Each number is 128 + 32 x the weight over its row's rms, rounded and kept within 0 to 255. Layers, rows and columns count from 0. Numbers have three digits each. The size before them is the row's rms in percent of the matrix's.

# layer 6 attention output, 64x32, rms 0.155, rows 0-63, columns 0-31
099:171108115086085201125137114129104139111080159073096147093066144114183113126118112098132114164158
086:109117090072106093081107122148106101172147124111085140148075125128163057124146139121076144145065
108:163116126115121109071110124134200176135098207078120173097117177131133129099142156166150126113148
091:140144159177093055176129121122136170110158139138187100104120074110093139169108123170093099129092
112:089130097109148096103099168153183129181191120132099113091175102142121099158176122136148189101109
074:160138084168092125181200134139085118079122093133168104090113146098124143141095082139088079137117
103:095126126172137150130166162161122132072132057142138090090164136110158146175141063079128118083123
103:110140134104174134080103117104171087153098153130081165176122118173116124065119167141184163088148
077:089105150172152108077081157081127160118181115146168098120138081129067075158159152135151148116115
083:167148084139069085150127108088101184163145125130155097120096172098118132145125116118092092200090
085:123091129112072093125106076111128163160168119128169134086128097045069093130142117095098117150147
110:160158097178125081175094096093124129178150178125171122147141126113052174136114148147107142167114
079:120073094084180145151162160200083133094121138096125152122142120147165184152125100126158139143183
129:107123101155141080132155198154185103084127114130153101108139168117102139152167096208139163107111
095:118137147155142089199092116141169173162150114168208105144171101105075164135117161142117126126125
116:171118157091090121140144110113151155166104216083132163099080184101143137109125120178167115136133
098:160209123165101176164183158163082086150143107123141091115136150090142135157155090121101099123105
094:115146147164090145140141103110083114153146089201144073097124164125158140133136116067066122145077
160:130086150111130087117134108101147121091087158133144165152156136097054195110102130159156142146203
097:104171168143107121102180156093113140137112089180143090129164142115160120156150095138176069074083
120:122141186173121122154159162129149108141133174103114122055137168102111183146142101147173187123175
094:125151084132105124139102061116100079140142120170101117176130053104095112099133162068087155125137
082:129088140123102131101220144156121122073095110134124112118099161095174115136135056147071130097123
099:099126121151147105103176187158167076150113116143174144137150174168109111121162098178141190087117
130:187126162119083144152178135117096110101098133103094144112057140150159108152095077157076094159120
123:077136132129129115121096101110117141167176086177136092125153104113130048134145141056117117094071
079:096158173122098158123134091089094088142103114175101146206149158180123158084109167123130173126136
117:096131168139136112115087107119129094104151095167114097175163047153131145103131176091071176134150
093:138087111064159129123121098130093133148080172105135188130112124152172144096090134094158136188186
081:105126103079183130099145154147112099099132063118106173145165075169131076146143094101147169091152
099:137121187141163159139051102149187112113123145098115137100086110134171088088120171093094150135164
097:102113140142186112105119129114149071105158133130053126091134071144155150112127144110130205120185
083:128120087146130133164167181182132095050112110078148122103144137124130180146129073126103170110169
051:144123173139106094115102083113143068147102122144066144146089177065111105081151145105095155174123
082:117120150121140071130149188206157122180159111114095132071132141135142124180180112151104167131147
084:097130112108147112095088152086180119099139156102105133150147108172100127121158153155219192094126
095:158159113113093140234133097139116131139110129128131125147094079093135207122111145144103112170165
093:157156169170128132156153155095092071116074162108100119125111196131147174151145104126142123198105
131:158124168116126112127133100109152153130058187094122197121123167111126160090084134149181098148175
104:124217071202150095152126118097138129161149124159171096126147131125113162117127124133162127106067
096:158112186117123156132119108129063149129117170070142185153105098137158110129088121077109074174150
095:069104142128176074129103181150165083102162109140154129096160128129104117107148138113144208130179
119:120098144126140160116159189177119167126145083186144103123174157191147152189155107144086129125109
106:131088052056151095081107151179162114094136112098108160145127103133117059121138143145099143125136
082:136116142140137088107178192124139069091149075151040127123118157129098126159119100158083127142137
133:147099118111136126143136112121113085034097119106087155142101096085108163106080116149118134160203
135:184142104114098136160128088130086128151095180092111166140072132113176160112088139115077091174157
075:140104157162123184132135183195158112108160110113134130058085195142136125132130108162084153120147
064:168132126150105112175125142183136099151160134086105148075081174137139037129146094111091104137123
106:087149105142179172102143178149119045113120130103146142158139120184132137131147116141170200095123
097:183115137112068177128170135131101165091108115105156132121083150085142086153124090149097056130101
058:138145173116087044102145111047149116175104125176108145145106127131102132125142147158148146185105
105:141083099107090131150152130121060158058129113104159133116110069097131155176119083136105098169164
110:141112115099128129159082076109113190211139178138175146140132118155119156115095171102139101176109
113:096120142129179115072099134118181097105069137129084131149123130156139162082134167146177192117168
120:119163065163153088143108130129183094152156108165122105179152108168071134116138159163117185109099
097:092157143155148123124098127152122089186176094147121106086122103171148067130154124055115167109084
109:113108126151091117113127130120126131101173098173218101103174136091058121161156119145074131108101
082:090089095065147134058138150123143111100088097114144144116150113111142034115145116140175108102127
077:148134069099132140170087132123173122172155141121041084092103155086112151134175153162143134137110
105:136075122105113095130170140150134105062091152074145167094085158085146151123099078178118121147162
082:104155146161142074115098139114157203092115117150148107180141083153125106145109151157125110095046
083:116134152158109177106150132079080094101121121115127131057101114123196070153134090084144091121100
097:182188166187116132204137079120139125137099137117121133135091118107123126112076145094092071128107